python train.py --n_layer=24 --d_model=128 --n_head=4 --n_kv_head=4 --head_dim=32 --d_mlp=320 --vocab_size=4096 --activation="swiglu" --norm="rmsnorm" --norm_place="pre" --norm_eps=1e-05 --positions="rope" --rope_base=10000.0 --rope_fraction=1.0 --qk_norm=false --attn_scale=0.177 --bias="none" --tie_embeddings=false --parallel_block=false --init="uniform" --init_std_qkv=0.0442 --init_std_o=0.0442 --init_std_up=0.0442 --init_std_down=0.0 --optimizer="soap_variant" --lr=0.00702 --beta1=0.95 --beta2=0.95 --weight_decay=0.047 --lr_head=0.00593 --grad_clip=2.0 --warmup_steps=200 --schedule="wsd" --decay_fraction=0.874 --decay_shape="pow" --final_lr_fraction=0.05 --batch_tokens=32768 --seq_len=256 --doc_mask=false --z_loss=1e-05 --train_tokens=159000000 --steps=4853 --dataset="wikipedia_en"
Each number is 500 + 40 x the weight over its row's rms, rounded and kept within 0 to 999. Layers, rows and columns count from 0. Numbers have three digits each. The size before them is the row's rms in percent of the matrix's.

# k: layer 19 attention key, 128x128, rms 0.154, rows 93-95, columns 0-127
# q: layer 19 attention query, 128x128, rms 0.145, rows 94-95, columns 0-127
# v: layer 19 attention value, 128x128, rms 0.296, rows 64-85, columns 0-127
# o: layer 19 attention output (transposed), 128x128, rms 0.279, rows 64-85, columns 0-127
k93 119:473480508551506462463451499531441472503409546511451512543566487516502485491450466508482440523466515527518510485495452525475549492494579519500414541471557505535556521458471498486402496507552532427486472541478489540511476459538571502559497452475511542529535465594469490447461540486486515496493480516487644506490531488534482542506487565509526497569505550385515480539521525552483460428529
q94 119:418562530498558470499539482572484506488550473466513455491515494528492461573577429522516482534575538483471541556507520458445474475529441545506499518533501529531464484488526486512449633553490518446447535574487422526510532577490503492480485577501535554453480496506453512517476529486500493542453557521526470519490470480478443539453518427489495511480504443467504483499463478572401588501480
k94 117:470557536486523381509586523481500457428490479493495508476492542534449499539506486499489491488570501468460481550475515504477485504517425573563500523541531543509471413493560542541484558533456541502414546559562473525534497576488497492471437542497472564529477486584485519542545444442468521524439520480595492498572467515422486498495518432498479507550488482421478504550502531494485516504517
q95 130:505473517460519419437551466458516462553462498467459501518504506500487452468513597518552545512545494428417460545492515565500468497507422518484547452520577585469445431502505496547538504485451489483532443434492496559531447485480532522489456502421499521487509523493560548568474424547534490573483526528568422582501429468494483556487468480449517537446492478505484487496522502481491500482540
k95 130:489517492485455483541480464536464462540456478514448442586468441504491447480452548504537478472392491504395458495506525572545515472481440471489495485498519499501499429477524524533534564488485518503503455497477403515485493524514605484487454485543510511541501494483494548455441428517501436540516453503488374569548449417518528508465498460441562526498469535508496508528543502486475516572481
v64 084:512504458542519485574459484532601508574482544582465489456498538599491489547511512537491435474490537499442506457499473498470544477504528533633469565512477495581477474484473573432476539475461530511455500483473513577540542554491483476507514503504544511478448483493516560476490492485545507513485411477479459501466504550519457491484522561557574453528491507553525519573505431471520434519535
o64 080:478481493520480572516545550505455458552462465470499543478607560466565555438523516517517508469501578474527473517508535499526502535529476499561509458534498511478520468498571518474498419523492506508540476576470499456496442550461398486471475477511537477522486512533454474402520491494536423437520486447528448456549538482563453480513491487488622490525435557493511527499517506462505479398509
v65 078:522522506507495556478493441522519456484475495479575536530425525528521485483476454487449526504513481466543507540547552524496523530538464525555582496449511472482440498540500508546474470467465514523460461529623515416547588507548464426428421485457420468465485505438496503490529511495486530507525543571533562458473478520531495557470464501536449468524418455458476607513524476523516492465542
o65 078:486492568501492563529471458473544477463510560512399564520467520470499552497461536436486452522519507536472497450477496508421512529521496450430534516463536583510480447479510548423456500479460493607494545432490512503434469488484481534498552473560555465538489517510582559574499527553439474530474548427471553510440535465461435491456526522511485563510495497514510510475515456498418484472471
v66 083:451455492499547444541468461544548494581490494448421507427523592565504564510513568488519485507466560444484468487518524514454453447517547495461516462557493564477485497541551509552511512489508422548497487509486495483520432489490531504549506544548485475500490547511494468458536491479573499520395565530572500393416526536517492483441482516552470478469550529485559540514528458492544453491496
o66 077:448502512499491575434484497529488451533491501483523471497588520502533497526475543419469488488538389538592529531472515520514467479528529511525454575513554487411560514540499543509476533581411520506533518405448454510517495504506517530531566489481546533483447482447489442448529543566555514466499525512471508513509479535574487515582524468459520496590504549435504510459478516485479557496522
v67 083:432525523502482519557584499429539529513466526526442460450510418488540496523502464516551546523499503543446484455531490480512499504579411528430517508510496488479538567554437413458536517514499522496570433441462509471461511525524508541531473494454493518453573488521486559500592477499538550491562455486508518463472531502493493511442603491512456445497446434515469473521472463578540522473456
o67 081:609526441497526513487525551460484465480469468470538457505573517560486421565453431540485544487424506525553466535483569492535513549461552508435460500495445470510505431630461471449484538516559474534485510546493465515581469500418484515517508499485519487516467526422483573504491535503475491468436531448504522494548469498465483550474509460497479504504539457493471556558539509547475541550464
v68 087:533536468523505481436524583493459571498535488491504479567447470449490476436456457510496518482518468456517495450485481547539505607588555524462542515489545545462479476424427524488505469481472497487529609457434462530509518488489492428508548469507452477511573529486481464545477460553530503452465434502524491500504497436481544500570551531506491485379492430489527523476524440508463496472460
o68 086:512507504564505485438524429460444453506513468512529467496542464469436476544461455477567562375543548482509451535480552524558410519493461481538496552495520496552445591470466534463502521529501509502490529492485511420526484549468461440458434510505462453426519523520608496591500490476508508463545534476538476469484486477425552551493463509492477500483504507469507493552443506472467443540523
v69 086:495509495521509403433472514540456489537424534535422534490457526501516495471510500539521513413473428452499517486505506507459516493545568524501478511435568491498459500436435497443482496511496470457447517506457522537475514487481499466434411559457523507437518485463567463557494544529526480525554576494569568485499544543561485414514429563547502485547505445484452520564530493469517540551509
o69 079:457560450551510550458605450504529558553523511508460536511488492452477532448518503440434520480499543472492480495468542554392462579495510514427519462521529476510501523495544495460541524493519513451533540509514566535475483569528488460500494532480593446451499516506519419535510499557481503485520426456466478469505466535515419503494542435442464489583493531531459505569492453523522503463411
v70 081:442515553515500518615510433491497480451552518531490504523513511534486493507582497492520431459523471483518471518411538487483466553483583531490496537559475522484487464494483508491466551524486494402485525594483563476474432465507551514523459491459466436568475535528517476495427471518555490454475561480507537510443565554492453495406527545542463517455491569510424526513518483484510475531418
o70 080:521482621471512566453455528477474516573471480512526493453448552557546524486472433480471487458532485551494466507500518520488481459441524501515500450499525511482548497501571454527495548568438490526514483493482542472493553511496431409392564470488475519559519471524487491476580488499511440539538474485448505478545447535523506553542520497492438480497488552575425529527484469469501620538490
v71 088:533471477463474466481517525444458466493455498483470553549452526565417516478501431568533549459512528476515501533556484434521544484462504509471451388540513516513546486540480507509475486541445503482680486548525505507484441572549512555561566524525496483500542455543492481507469490487551538576550467477563531546467440458462502512514493499547515535551480497499491480421522494501507475502509
o71 084:541466489459488425514428523457510545528518498524506503552507427479499502527531460449494435587494555458527499477515446534510458497466575423476547537530516547525541580576487488566460495536510534500461549528544460506475452593523526499425545502439501525468551491545459429453535507496384520455510498463557501500504497484524536505479462533438502494532571434471462556475535498493467458482533
v72 087:442453540514505491479559499488530491442526503468547544456491466505554477532512473476514492504455457504512550496397496554510627507518450450445528475472454545541537495507504447569508524449428436511507513518559442517518511507460517457544476493516487538422472561467481497521481505484390557453544508470480574435501472501496477431432467473495503450540491445565516540499516575516480543514432
o72 083:510519510515546503590564515432485463532484571433511497484457558484534525465469532509494473574456509505527576510574500534479515546464597450501549514493485476475452507504531467517576536522520507476514480460457439469544520469522518488538511438498474530543422501520550497593550552455559465454482500462522609474416466462519599515482533442500545506517529500527511428514493463508516483516459
v73 076:466464524480389546464504480494498449475464471525549502492538635519487509451546544517519470507492463494506490468490451504470560477516468516442441500525494505510506475525510513513510487538544513470503467473486473456505479486512492418460524446602529536463546515524440475403524533503483544502451522512573487547398505454516490427469537553539520501587527495509508541619523484571535506492444
o73 080:480514489495490466504473490463521494464554504526472495478479577458525530472455474502511502526510455505475507524455452490537439484492596504445418573600460539433474502479598491487512525488511526464539466565498468511525565547495457510562552418428503494550535552500507478388579493461429538524457520465509527514480497488493481558438491456541533443493448531433455516494451529491448508557480
v74 091:497506490520555481446520519520490481450523486493508494407563492487482540502452536516513513460422518415522425482538445442470541422510504444467525468469496490547435476514502476519474468532486478532554433515465480583557539482487535495556460538457474455489517488527523553543582486615525489450529564516520518489551459516542455481478507512404463503529528514524482539470463521433615509536473
o74 088:488537435467425526431511561463490460561455515444515566527517425512465530527434532524416503476444471474503544452525462510397584531505515519511503499536526488431510513460546486517503534460492510499417512484466535513511420444478529535500510495433529494512472508543524496512512459537557499444560482524493571527486446442410560495530501521514482425549531523404501472497490529536477570510510
v75 088:500556482447518577494501471491538567477473463492504465490467471509527506524434537526525494434509513496540498546545486512522511487439560463475452530453499511473538477459494506498487534605395574512534492530525534507472495445415397507449498487550486484508433534526444494492447469495468521476521497549556542494480552523527440497423402495465469455502438519508500467484530466371558525483491
o75 083:473500510488507491553483557448479496464475488501595590525446482527446534431490549513512500488540499621592459475497522526488479487530454515506536488525540481526480421473586491537490521444472518461492510503485511512539415547513509509558558424521440510525481512502569476523524469505538497484459523500494489502510470534489486435557485536489483522582612418531440549524405482514501534491537
v76 087:417460457552448560475536465526509485494511522463515483546525529577497579536469494514508605493494519517522493494474499480508512493493491507506514568477519503502531384492512547558529548501494552479475522480430486502514496556485561554542550443517476626513571501490495425465485600464467453545426565478507477511528491527489521568517465434550535515520495482513563543513444473502513489524429
o76 084:465502538514400499428453523531519492472558470477429489454508567487585531468494489476492515535500510562527570509580492408527504499466569440497523588526474485586497487491450492500450477519533433525531474508486510517482472502551509517468502494562465492572531460521479450535526497508507569451513486527532473466473495488511467542502475463510569488550453500530498401550476475482515498570629
v77 097:555545523473499456508456462447466432519479503482464556508558562538513511545506482490571502549491533523452530458536477548539576497518515547480521499553510482511461524437442464436480538539510484486567538519471457438485447447499431520401516491514493519533481445550500485488589410487499577441557422522499467443516467465537446498567443512488541466510493500459557525485511483457490495499406
o77 090:535512451510464444514469520496535458506475590437513473502555488529485452565472506514499434501537572504496460519482521552594503519465506521520509495561537530514418445523499466550523487443492539447517524493484521494590524550490528477502450442499589520420415602546526477459521496447496562562516512549543501459456542569501452540508490555474475561521519587496528481541527480513519491453499
v78 086:482486548520529545500506415491434504549569479497546431494496545518571465496492473504402487523471467453491510442604475519485473523494446552562474518511532576574461475469569546444508410506566536500471498483479493489487489491542495587510516550494465531493522439505496470518560500504510543527446497469526542535494417476492521496503568578510544433585569528496517462483535488503549537484497
o78 084:564505533522467475467523486504502525459601521551439532543542493506514543477508455512540503537489478479439506566541455526482523528545484597541476445513469547499526457569568520531484484555522531513434488600487491431556620482478550541483516533521504474474497528521500545490490430548424470490554492471541536555450507458496440549503460473556541568518531502444517478499470540458466565501508
v79 085:494577466582482468525447486420540494438520462531523451516532444517475530409508474581512568537524453526499496478462484561472403469454473547534599493515418491525486557467427511537533455459509507477456451506481450552478440519472529427433528515519553537471486500521470493515489519531459482502534456488536517502534504490512488488539553487441506534526494576520567503432490545549447475548505
o79 080:485519522448576547449483525525496410453449410476469520550505473449499469574586506544519547496582527466437517468560543494508456530523543458480516466533508481507473574432496534524539539480517504587446474548468512560498565424429534514494481406501457497448477488518469463483488554479473549525458432425469506484488531517485504519477474529532512497463484534492461478482465422494560509498544
v80 078:507510444475403480418493556493497479500580543534511428554540498508494507454570453462527512549438567477477495473471531443513486489542471466527491495520524491545534546516531492551418458579479542494430483494509540462445525485460418469525545510525510454562503480535450548472489477378453491519495516527483502465496503547558535436465564537505548546501488457500403521494427481506512492460510
o80 076:453561478441534413499445499538491482510520391543529486440470504534559507522511454512512523519510545564550426458538503485483528442497482502521525472498442505491501520490590527452440520519501542478474524557528446512451494491459534491503473533515538578487437534434540573465467532537574533586476505522502420498529448475412545506429550437485504520528541499485511468532515476548454438509471
v81 085:510458472541551512438604569461494471548521497490466507395470568558526539539483530554497512491425455484491461575437476542538583544493508531472487461534475436510457523493546496507506459494529521512556486503528456524456545461497524560461473554464490492439540537486447522533531423405522532497543553537481530511478492520528496486507461527428538443495550572541523492531556438513516521487446
o81 082:434460455415509500487475509429525479567543481514521529437504449475460441477481556555515585542421515491504544480503470517531507504506487483499507506514530567490531443510577540521511535521538515432569519493469502473613562490501461493526452479497575487458529498541481541556478511606512501456436499524472548533451479444501509508509507531502554578529487496509534563537542500419484589536500
v82 085:542485532532426479506448500518448486528475533584503484506489411489500523466529475560504451534543539467498474528550512515432531472521459559509486539593484548440481487507511506510471536494485488520473526471453513454473526471542463528522513437514458522480498513445422501484487531495490516508521588621527506483571404501534465543488491588413482426521545527495473476529520473474536438572418
o82 078:476473441464501451471474523452522471468498446524514536408537509478512582493500537500516520500488484514415462497573445525456514492498507513490506496568469521568530464532467479506514481512535483511446549474467522422493543523491371468502536479478464476425455489474559524433442478477502564464521555520422526529480421558556457476511553467504394505507508515481465470482530482604550540475509
v83 093:481438507454479469564509485542522488459555535563550509486475571445490457487487518539546512485515507485537462568469485509528575508457520517440486492580429452445495548432506511509574472443495479490533523446519484451447528540505499444574484419468516503564527532571513517433493488509543456487441491455521463529581458467493442431562421507467476477451465531465494426512473479484502426502502
o83 084:532475541437536485497466528441503492539501484450490463467510502514498537515525576562525516518547474510448498542430468484473463506403515511493465495455545510499472523509465530440600502452505494435524553414553569470489454466448439522487480500511488471488502473481450447368529513495489549502532550510546474582489393449486510498493525502467504484456488495588483470509435539410511514516467
v84 087:523501470405515458504556506501477467513527542519540567454411497508519527444489485536464431518447534484518484482493494478501532452550533515506536473503413517569551552582453551514559548543430497460496546531476486530468548459502506465507533499493538487492433483482425464465570603474449416563463530390512512465500517468514465539502548476465533576477490504475496551490486477518471489442488
o84 086:538589497495531520503478508495471486555489548497489422538460516448533558527534476576449503439472507489522503493534463471447450490509481479498608548544563483555528504464476486474504534547542486481594521531524566520478528496486524485507477435588427490531477523497500569439489528481481445522536445561537495506428482509509473450471540518472604466558504516467519578459550523536442455541447
v85 088:600513573467523471471552488428463493545461458451531417429505458521504586504448495494541508531573491492456550373462554508539560559483520487478520478559493547465519510541515498471518530520477498472443564544576461431507517514522509503490550498462540512499542534518494494558550469522543525540476521469479528493506513523512514541467606555446499560506513471425468535452458473461510497485509
o85 086:539550483524458466481485433539469462518506533559485430454522445528479532516542460552501500533523542516483460540557502502570487480482463498489513446508474473520520523501510467473491476483474478513664561447434478484492492464469467462548502516523491577581501554521446548581537496466492537482552500448439476560438526505529520498470503514567443475513589462403489531534561460470510503473480